Part of a small language model's weights.
Size: width 128, 2 heads of 64, MLP 512 tanh GELU.
Architecture: RMSNorm before each block, rotary positions, no biases in attention or MLP, tied embeddings.
Training: 226M tokens, 6888 steps.
Each number is 128 + 24 x the weight over its row's rms, rounded and kept within 0 to 255. Layers, rows and columns count from 0. Numbers have three digits each. The size before them is the row's rms in percent of the matrix's.

# up: layer 11 MLP up, 512x128, rms 0.0588, rows 193-203, columns 0-127
# down: layer 11 MLP down (transposed), 512x128, rms 0.0591, rows 193-202, columns 0-127
up193 123:159087101127125118142142104132124112131156173124200129116108090139136113161110167129142133129158099145111154144132126125120157160097155170118156107118138112135136123109133083115148144124164117113122086124124117076137094088100125082152107115109144137117151141116148148129180164087112117149156118130132189120102108115128095147135096130109136101165113134110187159117110137156116084120127
down193 115:115135126135108169118119077113144131136136156138118115128114115192121114177116107115088145117114114198139175132105183148132135138135073146126106106147136141110135118142090148094125143162129120103112133080103131085163168144135116130116136126137114108076148081125142128101140109121124151127126143096131115102166092138104146138136109097112178074147153144140135140165117105147153134132139
up194 102:136101144156144197169149095097132126113152118119101117122115102106126049099128083125091154089117105108121154146118141162151100060124105133131117115160124119096109167124154129133135130164129136096116109135069100104149162143145113104138117109138183117137108147123125135147132114121150149149122119115124149097118128157149086116139066145127144143130127134133137147158119147146134153149098
down194 095:105099164122145109098137126148092138136132108159161159133113161099154103155123104158130138123165157106126082090161111105129108136136103102123137121107142101146108136089141136108108109128152114124161127122119158148138108142124149112104142126126092172159154104151112097125132141109155092146101129102157133144115182114148147107093114110118096148167176105122104072115110176155165079104099
up195 085:127062117132151144091141146107133076127093104169122123150154127122117100116125143156155159135093109119124111108112106138096124148148104117144118123113100148190152153113127159101153121124124111109111135105141133091122120120079131121135131119112115113143122091127121161136138118114145122157142090163109147124117111139159151139114145129156102135157170139094149119095134238130091108156159
down195 096:134169110118142108167097103154101156129145148108150118096096146113130162123158134101146111083180146161124107090129125064106131125130135192109121108118141128095100109129133118127140134081118172125158139125117100118127140150182137105101120121125137134101119158116167106149119156140151149096149143104140094069106129137120112113157125123160130140084111122143116151101145079126094100099104
up196 098:134080098084166146161095155107087072126134111117131099097151140147113113124156110111129149092077135129132131136068120117157148105129131133162124123147111129102097149134109106144127072131132111129098073104124096081136140137146106104139155135152161096116123128163104144140105148136160178142149155085137140126083105139131140175163136108143125131106102148128143140120148142137107167124123
down196 100:086129116140146146093156110163138154117141113129152121137104126152118159112112097157095092088115150158104112149184088087141084152144136154103088155079125114153139104154150122148166155139110114110108138109119125142126108104158140139150157152154128108123152121123139125149165125124157108140122133201149095104130148090135142102168136150106112139165167149148134154133129099140168150103149
up197 099:131124130144120114155112121182129122116153154133150130141134166151139112100112079141107178114123123136125118072128125151166147165125106147140192117121121130128131127132140157122127150133128111121074137145109103135136119063163100116198121114167190127097149159095168114128114148096163146120125099153170186126152124142152103118149136094135113134135132136137134115103135152118166127127123
down197 097:112105126123159115131121121112096092132100136103135132116143128109146106138116158152124112158124122128153135175121132117141102116115146112110055133159095159157152158106125101103159129135103175119157136165193153103137147146144128148111129089089103133172112156108128141102087118139115162181156161099108103128152108093112113173096142169111104129122152145138118122138113078104154122104142
up198 103:140121102151124153103075114091093118135172137102117111125120163109069119162150117121142135095174123133131128118123117148173135136115129158138115107099130099141134156117155166125136155128078122136160129126073125086094096111147147117139129145146149092141110125068134149112145136127182133114138114105158172138148124103163133118139105150104100105100116181153163154121138151180131127137123
down198 103:152126136126130101160133114177126126153078098135138129129125086127138131138109130089124130101139105092120132130132096071154135097137112112160134122124130136172130123149124089123138113116127179114127081121098133135091106108130092176161116133121085176115147117186146101121147102072121106106177167145116100114127120130104117169137137164137110115144119143152125126131120191127119087108154
up199 094:117122176125147070138125130185133091130144131159111090106136110156092122095126145088142163107146119135084113156136132129147156151154084149108130141111129149145137136174121092146113091126154142113145126118142088084082129138164125141159135115110143134078109134160141141154140138129129151161133144145067130137129156128122159143136159175134136112166160124119110125119128183180134128106132
down199 106:150138059099131142153102160079134151129074105099140119147105145130133157160110114147102064114103143077121098138130113116138091145095142092136148096105148140109112123086128135078130144135119132195109105122100144133175141117101132123101131157144108107166144102095126093102125108107147132118123148143123155122123115124162101122087096090076127115131129121134122106121127139132107116138112
up200 101:108103120111111132162146106133108121156138154122128094167090088151131114183109089128131149097123086099158102110138146145155128137135147114113150106113149139142108163142159160121155165082154118124115121113109090147097078103167132119084135113156138112164172141128108150115108104117135134142149104164176109155147081075133134143165137150143114088134105123131111152170117132138108124157143
down200 105:129171121139127151123114168143107141137184107159125173130122120120110143127158154112163112149131134097138142088127075123154127166131144160127117153163101139161114094085100119119140140126106106147092124146107154153121104109090115153123142115101112163078112120110105175109158096124129123115098169125117157156134142121119140109128119139080099126068137122136104102168122166092133177099122
up201 106:131124111134132083133093112134130121147150133129102078132081153126132126124122128107129179089126090162121109121116150143122109073090140138138140112115097133120141188129141111144122144136129129138097086157092137095132107153142129106163076128153115127101115081080101117172122143093119193140139134168162142123128134080153120151154097142083127142104147085091140125135129131125105135115137
down201 100:107123125109120185123137120093095106117112110151136125138195099144174115158105111152187114132147176137104133142117091125142116142111127118116114107167098142121125126098110143107079145126111179111121117122144121116135129122146153163119111078150128109154135116152188095115090137129142123135130125084098109111146153130170128102157175098136104112131158135135155087124112124095118149106082
up202 094:166096105087154127100108074131119082130141122145129116124142120106121159105144086093134149140142146141148143115107147159162114136166120141130139140126107151148145121138148145131119094105147140137120106156088162131084157133126137118186100090108130126111162098130152161143124134084135085147159081107149162114108104091116085095146094165119153106150123147123183120137120120134147114131077
down202 103:083129145138120099163113135152136129121098142109104130121147145179166144135096177164158154118093117087117126150156089132134154105088106133098124133133125131105142096105069150125120134141098149135138148111137076084133089107145126124117136106135111135123129130094111139153140115132120178152094152081105111100138159112165136145114127097156135140078143144143114088109171112138108106079107
up203 111:125115110125174151125125133126087112114170120145138096116108143109116069153115115130152151105118069098146155133113122127102105155133103171135135068137123140117141136135129111137133152145162144128128149125093121118134160110114142116088154099138147144125140170123130158127131154139157126109136088099106145118096101113132092178163089170154113050111142144105168121095075124130141141112128